Weights of a small GPT-style language model, trained from scratch on English Wikipedia: MLP 448 GeGLU, no biases in attention or MLP.
Each number is 200 + 30 x the weight over its row's rms, rounded and kept within 0 to 999. Layers, rows and columns count from 0. The size before them is the row's rms in percent of the matrix's.

# down: layer 2 MLP down (transposed), 448x160, rms 0.0642, rows 373-387, columns 0-159
# gate: layer 2 MLP gate, 448x160, rms 0.101, rows 374-387, columns 0-159
# up: layer 2 MLP up, 448x160, rms 0.102, rows 374-387, columns 0-159
down373,100,210,196,174,179,178,196,195,188,186,198,206,213,207,187,212,228,186,189,190,243,215,187,185,159,198,192,219,118,182,215,184,225,181,165,165,217,242,182,214,150,241,148,228,155,226,255,236,221,211,168,162,223,231,185,144,241,189,190,274,220,128,187,191,214,156,182,210,173,170,210,180,184,160,215,209,191,207,204,227,179,168,192,168,266,200,200,249,215,174,187,217,191,120,184,223,163,194,184,228,266,163,156,239,219,185,176,148,193,195,188,191,230,197,254,227,199,220,198,171,190,246,188,195,217,181,241,188,172,210,234,252,200,243,193,174,227,273,243,265,161,204,216,195,168,226,197,234,212,145,214,154,233,204,193,218,214,216,192,216,155
gate374,087,226,155,208,196,203,214,232,209,221,210,217,170,214,185,254,194,234,220,164,179,246,216,196,156,214,264,180,220,219,183,232,177,187,242,160,194,169,132,223,190,204,236,208,192,269,207,181,214,180,198,183,157,188,175,247,204,199,174,220,220,204,219,206,171,249,231,218,195,161,178,204,250,188,217,255,141,177,190,124,220,183,171,162,126,146,202,196,165,180,174,215,201,233,190,245,191,182,235,200,230,164,199,180,195,259,240,184,211,205,253,210,190,182,224,246,172,182,236,230,167,210,149,230,185,229,207,194,233,212,167,178,151,242,187,163,183,189,195,251,265,161,233,173,223,216,167,216,247,206,206,185,233,172,232,238,246,169,196,190,215
up374,098,143,236,185,175,202,203,190,181,155,207,212,201,188,186,209,149,165,201,177,205,219,178,193,198,196,221,185,192,256,173,201,213,176,225,232,238,194,232,171,230,199,186,174,224,221,253,155,197,184,139,196,151,112,213,213,182,182,204,249,207,210,193,205,233,239,178,243,178,189,196,225,173,218,219,215,237,216,223,225,225,276,186,192,183,212,230,187,198,207,191,231,158,244,157,147,161,239,216,228,217,170,240,208,210,192,185,168,218,175,179,250,177,200,221,138,247,158,189,254,266,145,219,144,205,212,232,165,157,219,230,202,187,159,221,190,223,217,170,228,195,197,197,256,174,175,185,137,185,233,169,195,223,197,241,222,203,195,203,284,219
down374,094,255,176,222,227,220,194,220,200,198,189,170,199,264,202,155,207,203,177,224,175,199,217,184,239,220,163,208,205,177,233,205,194,216,168,186,180,202,205,199,185,169,223,227,177,122,208,247,222,202,248,223,264,261,224,177,223,225,181,153,186,224,192,175,176,155,235,152,210,207,217,187,186,176,185,207,190,183,196,199,166,148,275,231,251,192,208,249,231,188,218,194,235,164,224,240,236,167,224,167,161,246,179,230,186,217,193,237,180,233,218,133,233,208,192,285,172,239,221,167,145,255,205,224,197,200,167,227,185,184,193,196,209,238,198,225,217,197,254,194,175,208,188,155,193,183,213,204,195,193,174,234,175,173,142,185,170,195,253,137,168
gate375,111,258,213,229,198,214,224,190,211,234,258,183,201,213,171,199,188,147,233,234,188,192,282,196,193,188,223,176,230,159,194,196,208,243,292,191,174,200,201,200,218,215,220,195,150,132,242,153,175,180,153,162,242,191,172,154,248,186,228,261,207,191,226,209,176,198,192,202,224,203,249,206,163,204,190,119,164,206,242,191,197,183,163,252,188,219,180,231,199,166,197,168,176,175,225,227,190,200,134,197,209,250,174,238,174,207,212,168,245,238,150,182,158,206,180,214,220,231,211,150,204,147,224,213,176,214,186,218,159,224,210,255,212,195,185,222,196,182,210,164,191,194,170,196,190,191,201,194,259,200,219,209,177,160,219,239,223,249,162,219,208
up375,105,185,230,254,145,206,241,172,207,181,220,134,213,187,175,210,221,174,221,212,169,185,257,179,192,213,191,154,241,179,254,203,182,185,241,160,232,220,204,179,213,166,212,235,179,192,211,152,123,186,163,208,212,166,215,151,174,147,205,215,216,182,227,237,169,153,146,206,243,214,210,207,179,209,166,131,157,208,180,198,205,211,158,235,176,242,208,214,169,187,235,162,154,160,203,202,197,191,169,229,162,213,148,213,225,255,167,152,208,254,161,192,190,252,194,182,222,181,249,173,184,186,196,215,220,161,193,159,204,235,222,183,214,189,188,236,235,209,232,162,206,110,207,258,178,181,199,194,187,188,206,180,214,219,244,211,204,198,184,212,234
down375,098,181,208,130,226,160,145,193,179,179,192,241,177,184,213,186,206,190,233,245,162,227,123,184,177,223,207,249,169,259,123,229,216,190,240,240,174,197,176,190,217,182,148,196,168,137,196,206,243,215,212,184,174,210,200,243,184,245,203,209,215,248,183,231,150,192,198,181,239,248,183,199,196,226,204,223,205,181,192,186,217,176,212,175,252,208,197,239,212,269,167,225,204,228,186,177,228,248,188,224,244,146,253,163,225,159,202,213,195,153,208,228,203,162,216,195,161,202,223,197,170,220,197,203,211,196,205,181,227,124,188,178,231,236,214,169,170,229,162,206,143,213,176,233,226,174,166,185,202,173,218,176,210,205,213,179,126,211,211,161,202
gate376,103,201,200,211,195,108,180,183,226,166,232,164,183,240,223,175,219,183,182,264,181,174,196,215,167,216,256,214,193,266,178,235,202,201,241,229,224,196,145,206,225,158,223,154,197,212,223,194,140,223,193,175,177,120,201,131,162,241,221,209,226,195,262,200,209,169,237,179,199,257,206,162,182,211,251,137,184,217,182,199,209,176,192,240,169,217,220,199,281,190,224,192,168,197,193,211,199,168,225,211,211,188,231,196,205,208,158,160,185,243,157,212,185,219,197,200,231,212,219,192,183,227,196,237,241,180,175,206,227,180,172,187,195,214,180,241,190,202,173,255,238,235,260,224,192,193,160,180,235,182,209,126,181,201,187,224,193,179,160,214,221
up376,119,154,255,160,186,201,254,156,212,241,212,186,200,195,166,179,223,196,187,197,172,194,217,243,204,186,237,190,204,215,182,177,186,178,169,202,231,181,184,225,237,189,213,170,198,251,163,193,154,205,162,190,203,176,186,187,186,188,230,209,182,159,222,258,190,211,213,209,182,258,229,188,135,205,225,156,179,200,183,158,196,214,178,227,160,199,232,187,220,157,290,216,140,179,192,204,157,108,208,197,196,165,202,193,214,171,223,146,179,178,132,183,170,274,230,186,177,229,223,162,157,176,180,177,202,197,162,217,204,224,163,231,206,196,259,218,182,178,159,233,220,199,229,239,259,177,210,154,247,166,194,179,185,218,236,218,184,163,175,173,198
down376,107,164,178,163,197,273,190,180,152,241,169,243,192,191,156,215,209,199,215,157,201,189,239,246,225,140,172,161,205,206,258,186,204,179,134,177,178,194,246,143,219,177,157,219,210,161,157,156,189,218,182,187,243,230,197,290,246,195,218,233,221,169,160,202,209,188,184,228,195,197,225,211,213,204,142,215,221,189,204,215,226,228,175,180,174,189,205,206,177,204,228,200,184,225,227,176,204,197,155,187,180,228,218,219,203,177,244,246,172,176,203,220,208,167,245,198,213,209,209,221,198,189,177,162,151,238,259,188,145,216,234,193,168,175,250,227,180,190,245,188,150,131,185,164,149,213,199,194,225,187,208,258,219,198,196,161,154,229,230,185,214
gate377,108,214,196,175,170,218,193,152,167,175,195,152,222,219,224,173,246,213,185,218,189,176,249,240,175,218,182,162,226,190,207,209,229,234,158,172,202,165,206,179,227,240,233,255,190,230,155,186,194,174,145,218,211,211,219,212,240,216,194,262,153,169,252,190,168,246,225,178,144,209,228,209,179,174,185,154,244,151,208,167,190,184,157,188,156,182,157,173,231,168,177,216,196,150,176,208,206,214,120,218,160,191,168,202,209,193,196,226,205,195,216,290,191,217,221,219,222,203,192,202,199,170,155,221,243,97,197,218,193,197,229,197,219,184,196,217,176,215,130,206,257,168,213,246,216,247,171,180,186,214,169,233,221,196,216,171,212,221,191,213,213
up377,101,167,194,216,183,166,215,201,143,204,175,195,204,160,225,169,207,209,149,225,230,175,209,162,194,177,199,179,162,231,229,220,215,189,252,231,225,207,227,146,206,218,216,216,154,217,177,205,157,208,178,226,216,176,238,212,139,253,221,162,192,179,136,208,237,209,226,199,234,228,200,149,202,158,180,180,163,211,169,230,222,192,216,211,222,256,220,173,218,201,199,157,190,192,198,244,201,181,290,196,238,232,266,229,242,192,190,178,204,185,134,196,195,190,205,202,159,218,240,145,213,224,150,214,164,276,232,211,179,254,212,188,201,275,157,163,235,233,186,186,172,234,197,192,193,200,196,221,195,169,171,168,215,164,233,167,203,192,214,256,192
down377,102,248,166,215,185,199,217,215,217,226,249,193,195,248,214,166,145,192,290,218,133,223,234,259,223,233,190,213,229,161,213,169,207,238,227,200,143,219,196,210,160,208,207,261,208,225,189,239,225,160,226,193,169,221,161,176,213,198,160,194,195,201,206,187,180,249,221,182,222,209,182,165,221,171,205,220,182,168,185,168,239,230,215,219,213,202,155,213,170,235,177,223,201,194,226,177,216,181,200,140,211,192,211,216,175,202,197,223,180,172,275,174,200,217,174,176,224,175,208,233,194,198,207,233,241,226,203,187,216,215,222,190,166,162,204,256,244,197,233,229,187,183,151,215,168,231,148,198,220,189,209,139,213,306,177,231,210,254,260,224,206
gate378,098,207,217,187,156,160,246,186,217,225,223,260,168,133,245,187,199,184,182,222,191,229,208,194,162,230,227,207,202,235,204,229,194,208,165,248,180,148,175,146,246,164,147,193,234,158,206,185,198,199,192,170,205,222,242,223,192,159,198,175,285,149,159,276,217,179,188,183,182,257,189,191,197,262,165,216,175,192,202,192,228,209,208,228,213,173,214,205,205,249,176,146,195,200,196,202,231,228,153,181,187,194,240,194,195,263,185,211,203,178,240,230,162,179,158,230,200,186,198,192,223,268,243,232,203,207,207,240,212,169,192,168,163,248,243,193,205,217,239,221,237,186,253,163,234,197,163,210,227,201,173,166,216,222,193,242,207,235,179,176,221
up378,097,201,210,181,158,211,226,158,170,255,220,254,155,180,233,218,183,211,154,223,196,213,163,244,194,205,262,209,185,186,216,217,186,175,157,211,180,158,177,193,225,172,137,212,230,183,200,171,205,200,189,234,212,228,177,211,237,179,210,242,281,206,184,251,180,207,212,185,205,237,215,179,194,280,191,191,174,183,173,157,212,179,227,254,223,160,235,180,258,234,182,161,195,210,226,241,283,197,207,144,222,188,209,213,220,268,219,200,232,210,234,227,187,141,207,185,163,207,212,170,239,220,263,245,191,197,178,236,188,190,218,185,199,188,221,169,215,229,182,232,251,196,224,222,254,193,159,197,190,182,222,168,188,198,171,192,199,262,245,189,201
down378,099,183,184,196,196,252,199,189,206,170,187,211,202,244,197,197,226,203,187,164,204,201,163,199,195,215,205,168,189,179,237,110,222,161,208,175,233,224,229,180,192,210,189,201,219,221,174,199,172,232,204,204,165,199,146,178,214,201,222,207,149,270,213,150,134,251,172,233,213,198,241,217,213,177,169,207,259,213,215,203,151,220,200,152,254,231,218,178,197,170,203,206,239,198,202,202,175,146,244,183,179,207,220,162,185,166,261,116,118,199,263,215,206,177,181,223,239,198,169,228,197,205,184,241,238,187,177,215,184,221,268,260,197,233,159,160,247,206,206,206,161,175,174,234,180,227,225,180,184,179,210,199,194,165,186,180,209,153,202,235,170
gate379,104,218,188,212,173,208,213,224,223,180,149,159,161,217,158,184,219,191,165,164,238,134,197,184,191,213,195,205,188,179,200,203,188,186,180,170,214,266,158,236,156,267,199,273,246,193,201,205,156,218,214,231,209,136,187,230,191,175,262,200,191,178,215,204,211,111,173,201,202,164,162,195,213,201,204,208,205,223,174,166,187,230,243,197,161,166,201,186,201,245,216,172,217,184,259,204,207,246,165,199,243,242,144,187,163,210,229,162,181,177,186,180,261,246,225,182,230,183,180,186,190,209,221,193,205,193,278,135,205,158,155,209,239,201,240,207,169,235,145,235,206,187,212,228,176,163,211,231,209,206,198,159,226,189,213,225,228,199,177,183,171
up379,097,177,160,196,208,169,245,188,229,218,216,178,162,164,222,181,156,229,164,226,237,183,165,167,202,241,207,251,173,208,200,199,182,223,235,149,199,209,143,166,164,228,206,253,298,173,226,214,151,200,196,243,176,154,179,214,226,188,179,214,190,231,200,229,161,150,269,224,217,159,174,185,207,167,209,180,205,200,188,213,196,218,215,192,136,170,235,196,203,204,220,177,241,194,172,193,235,247,256,243,217,197,157,201,201,209,198,223,201,207,212,172,232,231,224,197,217,223,214,224,199,185,266,192,209,218,226,190,212,164,215,235,250,190,208,188,222,162,194,253,206,183,222,194,171,202,281,205,198,203,134,189,219,140,207,181,204,272,184,207,140
down379,096,218,211,170,240,196,198,177,161,227,231,209,229,203,152,189,206,200,207,229,210,185,179,239,226,218,213,180,180,193,198,210,236,176,227,247,204,199,187,179,186,159,202,171,169,201,242,213,245,220,204,175,186,237,190,157,223,203,175,193,205,218,208,232,194,204,215,226,210,193,226,170,187,174,174,218,207,212,179,182,269,230,163,227,214,203,212,234,166,185,251,206,122,197,143,152,207,176,225,213,162,188,254,188,215,222,213,183,250,218,226,203,237,173,224,185,147,184,211,203,280,181,228,256,206,206,149,211,173,271,284,226,201,189,176,154,207,146,215,231,246,233,186,212,163,234,189,228,218,189,252,247,183,270,207,165,151,271,196,228,207
gate380,096,209,206,155,162,195,230,242,228,180,177,200,219,256,228,194,203,166,227,258,201,226,184,236,207,190,168,164,202,215,228,217,197,235,238,215,158,207,228,164,216,220,184,231,174,211,216,213,163,214,204,204,250,166,211,201,246,180,189,215,206,236,215,189,178,218,208,146,164,140,231,173,157,262,149,210,183,200,206,219,177,232,157,217,224,175,202,214,186,212,187,182,143,244,202,159,171,201,230,195,258,154,125,184,175,207,225,186,179,170,170,223,221,170,169,185,266,165,248,210,205,94,224,194,176,248,155,191,200,219,223,205,210,205,245,188,190,169,226,162,239,276,184,204,210,194,184,209,221,223,206,257,214,229,210,181,179,244,184,218,182
up380,093,242,178,170,202,203,207,230,193,202,193,204,230,194,192,175,204,197,212,193,167,209,181,179,214,198,204,285,248,211,251,146,202,195,196,165,149,197,232,193,170,201,170,168,167,250,144,157,150,205,182,166,214,158,231,252,177,164,208,174,194,216,179,199,217,161,171,175,201,160,224,156,175,167,185,166,212,218,187,191,197,215,226,162,239,141,209,196,215,222,263,217,145,209,167,144,221,130,200,209,263,223,198,222,203,209,258,161,156,196,205,239,178,175,249,222,270,180,191,210,220,192,198,202,246,226,172,188,192,220,213,245,161,225,178,190,180,190,173,172,261,237,201,202,193,247,224,170,164,220,182,183,160,192,189,179,224,272,225,200,174
down380,096,140,160,254,197,207,247,121,173,201,193,198,137,193,182,189,198,189,194,173,270,210,222,221,188,153,166,223,156,220,163,207,150,194,187,202,200,157,247,197,168,189,227,233,231,175,211,189,180,170,205,234,209,186,224,216,262,245,228,197,223,244,193,225,162,187,192,261,196,232,215,194,214,266,262,195,199,199,215,180,188,254,200,218,178,201,163,233,174,164,224,166,185,208,232,253,173,218,198,192,182,197,179,204,197,209,204,262,198,154,195,225,199,156,142,238,164,231,189,256,192,246,227,243,194,214,218,209,227,168,231,142,204,196,183,198,228,236,208,252,221,241,189,216,234,184,219,140,191,228,189,181,203,246,204,218,172,206,168,217,238
gate381,099,192,190,241,189,234,224,145,214,187,163,178,261,204,193,226,231,183,179,221,185,205,137,175,136,252,187,181,189,160,233,238,214,177,245,181,209,220,195,144,206,201,171,194,217,177,189,199,178,185,176,152,196,168,216,226,180,189,197,169,151,150,200,225,168,200,230,159,199,238,254,241,227,215,187,155,190,200,265,228,199,147,210,193,247,208,205,225,200,128,201,198,152,168,201,186,199,158,214,218,262,206,267,147,119,227,142,234,234,199,209,238,161,234,154,148,203,183,214,188,183,217,187,216,218,181,177,180,191,217,182,181,166,223,162,226,198,209,215,182,198,200,201,135,181,206,226,203,192,205,145,205,223,234,166,183,220,227,188,228,206
up381,105,197,149,222,171,174,186,227,154,198,182,239,216,247,217,177,242,183,256,223,196,173,186,193,185,174,170,206,202,218,205,207,233,160,221,279,222,175,142,236,199,217,193,176,163,227,181,234,153,201,175,280,217,152,180,147,221,163,194,217,208,209,223,160,178,150,244,218,180,160,172,217,222,184,191,205,196,165,243,187,152,222,215,202,151,191,218,279,224,159,207,244,177,182,223,195,203,217,244,216,215,226,150,168,207,207,230,183,175,207,171,187,198,226,227,205,141,253,238,206,212,253,190,212,220,196,175,123,233,191,208,190,220,204,219,187,202,176,240,160,184,254,174,222,247,170,193,222,201,226,248,241,230,224,208,239,186,195,234,215,214
down381,101,172,256,208,206,153,170,169,153,214,165,198,252,223,216,210,212,202,234,217,169,195,214,171,190,206,186,156,182,178,209,217,245,209,214,181,203,199,213,170,201,210,156,242,189,222,160,154,206,177,162,200,167,161,203,207,157,207,174,163,167,185,169,255,250,151,184,184,226,210,246,194,170,166,208,239,167,211,193,198,189,178,271,176,244,185,221,244,189,218,196,220,127,179,190,182,172,189,196,222,221,172,256,221,192,234,167,159,170,237,214,255,209,191,177,258,188,220,255,244,237,210,232,160,222,217,219,159,198,190,235,231,156,248,215,202,180,232,252,231,211,207,246,124,219,229,166,221,192,237,216,219,159,194,160,217,226,218,160,167,215
gate382,106,250,217,263,163,206,187,190,253,193,205,259,193,196,151,257,198,235,228,147,248,194,182,209,105,240,116,215,187,220,140,200,156,158,173,190,215,188,165,204,170,201,153,166,268,222,158,176,217,173,196,169,169,211,256,185,216,166,185,179,215,203,239,192,208,204,178,247,203,229,195,226,169,175,231,196,232,206,219,152,132,242,178,216,200,196,180,167,145,211,217,205,205,200,185,167,170,177,202,212,192,256,176,164,244,185,227,217,176,179,192,190,202,172,156,194,190,211,197,187,210,204,189,204,203,189,206,200,240,203,150,179,242,164,222,208,228,181,165,196,231,253,201,198,216,145,212,210,184,245,216,212,176,186,214,225,194,238,239,232,167
up382,115,186,209,212,190,210,162,255,153,192,219,185,203,200,239,198,201,208,184,209,221,178,190,180,255,202,258,189,189,204,250,164,231,236,199,159,166,240,196,189,212,210,254,177,206,234,205,213,150,200,230,222,245,166,153,192,207,235,158,223,206,224,269,201,216,168,208,175,197,208,191,176,208,162,234,196,236,195,217,210,237,139,227,174,192,147,211,213,183,180,169,140,230,235,255,178,265,217,220,239,238,243,163,205,150,218,205,200,207,198,187,233,220,164,233,238,157,228,210,192,189,212,256,221,192,263,239,175,188,194,219,181,182,218,234,219,176,196,224,205,270,177,211,219,240,183,230,177,197,129,139,148,160,237,205,185,192,177,209,170,250
down382,108,202,219,261,185,245,235,213,183,145,218,228,222,247,211,259,206,241,216,173,253,216,188,238,190,167,183,178,185,227,221,196,181,235,120,182,204,238,220,172,157,206,190,157,192,180,163,218,230,227,183,145,202,231,222,166,183,164,182,212,245,194,225,181,227,179,203,167,242,210,225,180,210,190,170,163,208,206,265,164,204,168,189,171,211,239,208,259,172,227,171,196,173,190,181,207,244,180,275,228,187,223,216,123,249,170,222,202,150,202,176,232,177,165,151,176,170,212,188,200,215,193,128,189,183,176,177,214,185,175,187,179,188,189,248,208,189,238,215,218,223,227,236,143,192,207,210,218,217,186,209,194,182,142,254,209,176,184,207,226,143
gate383,095,254,177,220,194,251,192,257,212,166,215,150,219,197,247,137,212,220,192,175,205,183,235,252,219,170,165,178,180,174,222,226,187,242,212,186,221,164,199,204,180,262,248,229,237,178,176,214,176,191,236,228,142,195,215,170,210,252,192,183,177,230,169,194,210,253,225,228,177,159,228,173,272,175,201,175,188,234,209,178,172,211,136,167,168,174,194,198,153,186,175,222,188,186,159,165,188,185,208,232,198,176,243,189,183,214,200,170,233,202,150,187,233,176,175,186,190,161,219,183,246,221,219,268,191,184,185,227,159,193,252,233,192,134,233,210,195,159,186,174,191,186,252,178,183,174,271,191,211,171,183,205,229,177,193,142,235,234,200,228,210
up383,102,191,217,181,224,177,211,223,242,172,235,191,262,174,182,236,175,248,193,214,183,261,225,218,204,184,244,244,149,235,238,168,236,237,169,221,241,205,176,230,203,208,144,199,212,234,206,165,162,214,247,208,201,179,201,212,156,207,181,166,183,251,207,193,196,218,207,263,224,241,224,183,193,162,189,220,155,170,171,191,221,167,172,185,228,268,235,181,237,218,268,194,241,219,196,160,209,177,183,181,193,217,208,212,170,183,140,221,211,228,192,226,179,188,211,200,211,197,166,206,137,187,193,215,185,198,151,218,172,200,180,219,199,216,189,211,136,196,200,206,197,197,220,231,184,198,263,215,231,108,189,149,210,249,159,176,253,186,124,200,186
down383,096,202,176,217,165,258,199,196,136,200,179,204,162,233,201,154,239,179,228,191,241,141,193,173,190,199,198,175,245,206,139,221,188,181,218,226,184,216,173,163,216,191,199,183,193,197,208,221,240,213,184,179,196,177,215,175,243,165,214,251,231,189,177,222,224,190,151,162,222,156,189,193,177,225,177,162,203,212,196,176,174,191,231,217,147,138,166,208,186,188,141,221,161,175,202,252,238,190,205,181,219,178,193,195,252,210,270,225,161,165,225,218,231,242,208,229,176,192,264,200,223,194,217,192,185,202,222,206,215,191,207,193,200,190,220,192,261,204,214,210,178,196,165,177,207,217,158,193,174,303,192,258,195,129,276,227,155,227,250,224,199
gate384,094,214,187,195,192,198,229,233,163,170,177,207,226,205,206,168,228,250,189,207,190,175,192,245,168,188,221,201,250,177,203,173,259,175,194,152,181,200,222,185,156,211,167,184,154,216,205,243,250,240,161,227,165,164,234,210,164,124,225,179,237,209,196,191,214,201,186,167,221,156,256,190,197,225,195,129,207,211,195,206,167,192,202,223,245,237,186,238,182,205,199,158,211,167,147,205,241,199,208,184,167,198,173,209,162,187,137,237,195,227,164,192,189,201,271,189,239,188,187,228,218,200,171,170,211,177,190,146,214,247,236,150,144,137,232,193,193,190,190,201,191,166,195,191,126,199,248,147,194,204,156,207,239,223,221,212,207,244,176,261,210
up384,091,265,243,180,199,228,167,177,178,152,166,242,203,136,191,228,194,177,234,229,214,239,215,265,178,181,193,234,165,208,206,187,238,151,173,209,126,195,264,176,209,187,180,239,204,191,161,197,155,212,175,193,159,177,137,221,191,177,206,258,262,200,205,217,249,179,150,131,203,198,236,215,236,215,157,149,186,225,207,167,230,185,198,240,233,211,200,209,223,211,174,162,195,192,178,237,258,187,181,251,225,203,208,205,240,221,169,198,203,180,171,237,230,143,211,185,180,156,219,216,214,178,219,195,175,215,202,213,162,258,178,176,228,163,186,193,189,186,237,239,163,177,227,193,182,188,236,192,182,188,202,177,188,199,253,243,226,246,182,228,200
down384,092,169,175,174,197,163,186,195,252,260,279,200,149,255,213,191,235,179,218,165,208,217,191,174,188,199,200,198,222,184,199,255,204,176,201,193,248,174,188,253,222,223,198,174,203,189,233,222,280,202,173,233,236,189,176,206,255,236,235,156,168,265,186,183,208,218,199,213,173,209,201,173,139,191,223,194,167,183,244,231,187,280,180,194,151,231,225,203,187,193,199,235,231,213,241,191,161,202,228,151,187,187,228,216,214,173,225,174,221,187,161,175,187,216,124,194,196,215,158,217,195,247,194,169,243,178,159,166,205,205,186,198,205,255,199,255,222,264,153,234,216,242,145,165,180,181,214,190,204,210,195,224,205,216,162,216,165,193,222,197,211
gate385,099,276,210,265,236,180,218,179,190,199,223,160,222,214,190,251,187,203,208,208,162,266,192,224,110,201,224,203,152,193,236,237,149,192,218,202,220,206,193,195,189,209,210,203,249,222,261,222,176,156,163,183,171,216,197,164,188,163,261,173,241,213,211,196,216,219,151,219,204,228,210,186,221,267,207,247,173,205,213,244,226,162,224,179,206,189,202,151,239,214,145,200,204,195,203,118,170,194,185,184,172,224,168,171,224,204,165,207,210,205,181,216,181,148,197,140,199,192,205,233,211,179,200,195,257,212,170,144,164,209,197,200,184,145,176,213,233,176,217,253,188,171,142,216,209,172,199,184,197,199,152,212,144,175,193,242,187,200,215,209,171
up385,086,200,199,234,220,205,200,202,208,227,188,181,211,183,210,274,199,171,213,227,197,245,211,250,146,207,233,202,182,220,251,211,159,217,195,191,213,220,235,190,192,224,200,226,220,246,282,233,206,183,196,197,142,172,177,176,207,156,247,158,242,181,215,195,184,202,158,220,182,177,225,218,195,245,138,235,231,193,167,226,188,178,208,209,189,180,228,232,251,182,160,172,197,249,201,128,156,161,161,213,173,175,172,181,196,208,216,229,201,203,182,245,194,200,257,136,236,221,217,234,216,204,199,206,256,182,148,134,162,206,177,190,205,145,175,238,267,211,190,256,204,177,140,216,207,187,193,205,224,187,193,209,169,174,222,241,182,215,228,182,146
down385,095,145,182,146,162,219,187,252,246,253,178,216,184,243,200,170,225,159,163,188,183,168,233,170,228,209,195,203,210,178,158,152,239,256,191,161,197,199,206,216,210,206,187,167,126,151,159,170,184,237,226,189,181,194,160,238,203,225,137,218,174,179,211,205,201,222,232,213,158,176,167,211,162,173,198,213,245,209,219,213,186,235,188,252,222,206,235,248,206,202,229,212,181,193,195,273,220,178,211,230,220,184,212,231,175,203,223,218,165,162,200,198,222,280,241,217,167,212,231,150,202,204,185,169,170,202,228,247,202,196,176,224,242,251,202,174,169,252,169,139,198,212,245,188,213,248,196,179,205,144,156,232,229,222,205,187,198,224,230,174,212
gate386,103,220,157,124,199,181,149,193,216,162,202,211,234,203,194,228,196,226,208,193,232,215,161,176,186,133,179,200,172,202,230,149,170,193,211,216,245,179,244,185,186,227,150,246,129,228,216,193,195,183,213,161,254,206,202,177,203,213,192,198,219,194,181,219,186,208,210,193,187,169,196,232,148,156,122,127,179,196,162,208,216,153,191,271,225,180,198,209,205,215,198,164,219,185,201,158,185,164,192,206,211,225,158,170,212,201,193,225,244,155,248,203,242,221,106,231,207,189,212,240,200,183,207,204,212,235,187,221,183,165,159,179,216,228,239,222,235,233,212,191,209,202,209,175,255,222,161,243,206,171,137,230,229,207,165,163,216,144,203,186,210
up386,098,148,237,168,228,227,246,159,153,209,183,199,234,248,225,163,230,194,171,251,211,213,199,169,219,151,240,179,188,176,217,201,198,217,236,182,222,170,234,175,171,212,162,177,199,180,236,144,212,197,200,263,221,165,186,176,181,204,223,202,199,175,188,177,221,241,191,190,210,223,204,210,185,180,215,153,160,178,180,194,210,214,236,222,227,170,224,152,235,209,180,182,181,200,201,233,192,158,221,206,217,213,241,255,127,187,222,216,211,208,228,187,179,120,245,242,220,263,188,181,252,205,177,213,148,246,209,200,211,171,268,193,157,242,231,211,211,252,153,183,198,185,259,214,272,214,188,211,207,149,192,225,164,231,232,181,178,185,173,164,197
down386,102,172,181,241,201,199,256,223,159,173,274,162,205,189,194,178,232,184,172,179,240,176,271,178,187,242,216,163,192,273,194,228,208,190,222,181,201,233,191,249,193,207,194,222,261,181,217,195,184,221,194,191,228,193,155,225,206,145,200,197,184,216,209,145,215,225,183,234,225,247,176,203,245,185,193,220,175,173,232,192,197,206,199,179,214,196,154,193,165,162,200,263,180,201,274,213,172,239,171,225,204,213,221,218,207,201,203,187,205,257,207,222,235,173,255,165,196,147,240,190,192,209,223,200,176,160,257,167,175,199,241,188,169,180,166,163,161,165,165,248,161,186,142,186,168,175,187,174,157,215,242,177,190,221,223,183,239,189,237,269,193
gate387,099,186,279,240,233,174,179,217,149,238,233,183,191,216,200,196,235,254,235,210,172,196,272,223,241,196,238,220,254,225,229,166,209,227,190,194,178,208,171,234,174,196,194,234,243,232,195,182,205,183,180,250,224,179,212,210,188,152,219,196,180,171,214,185,242,173,211,262,213,208,207,200,155,224,227,241,181,176,173,208,208,258,201,201,155,141,273,174,189,208,214,189,158,228,194,159,201,190,188,163,185,213,162,248,202,201,162,156,154,216,219,264,217,172,216,133,174,211,225,160,216,202,214,198,196,192,239,207,181,184,197,191,166,195,239,238,229,159,197,168,196,188,188,214,164,165,142,181,222,202,225,212,254,160,216,259,231,237,176,167,207
up387,099,222,226,229,261,153,230,189,173,233,193,237,164,227,167,216,174,240,209,218,105,197,222,139,209,188,201,188,201,226,223,216,203,248,219,202,154,185,214,247,172,187,204,178,198,199,231,217,166,196,211,223,199,239,193,196,184,158,164,164,253,151,200,169,219,155,207,231,197,233,159,202,146,221,223,199,204,167,214,252,245,230,190,225,165,164,246,253,208,212,168,230,177,172,161,219,248,188,223,193,231,183,195,258,164,166,200,199,149,239,164,182,198,147,150,194,179,225,182,181,174,169,192,232,211,199,149,196,218,149,232,227,169,207,197,218,234,173,128,155,202,200,174,216,193,220,195,214,187,226,208,253,196,209,213,231,186,232,170,160,153
down387,099,210,163,194,164,230,186,173,231,120,201,203,200,163,225,186,196,140,184,154,249,206,185,229,164,255,201,191,218,159,176,197,211,162,259,197,228,219,199,145,218,193,220,187,213,184,216,244,209,202,156,218,185,182,186,210,252,214,207,254,204,259,205,163,201,210,215,209,148,202,227,174,266,162,155,204,190,210,236,210,141,160,214,180,232,232,127,194,202,197,203,217,256,219,195,194,145,194,180,201,192,208,203,155,211,197,220,210,242,201,227,195,200,249,239,226,245,182,208,230,179,254,200,171,194,243,180,185,207,217,222,219,206,241,194,172,194,262,263,250,120,207,208,187,218,205,251,216,204,227,165,149,215,213,175,199,216,198,246,213,218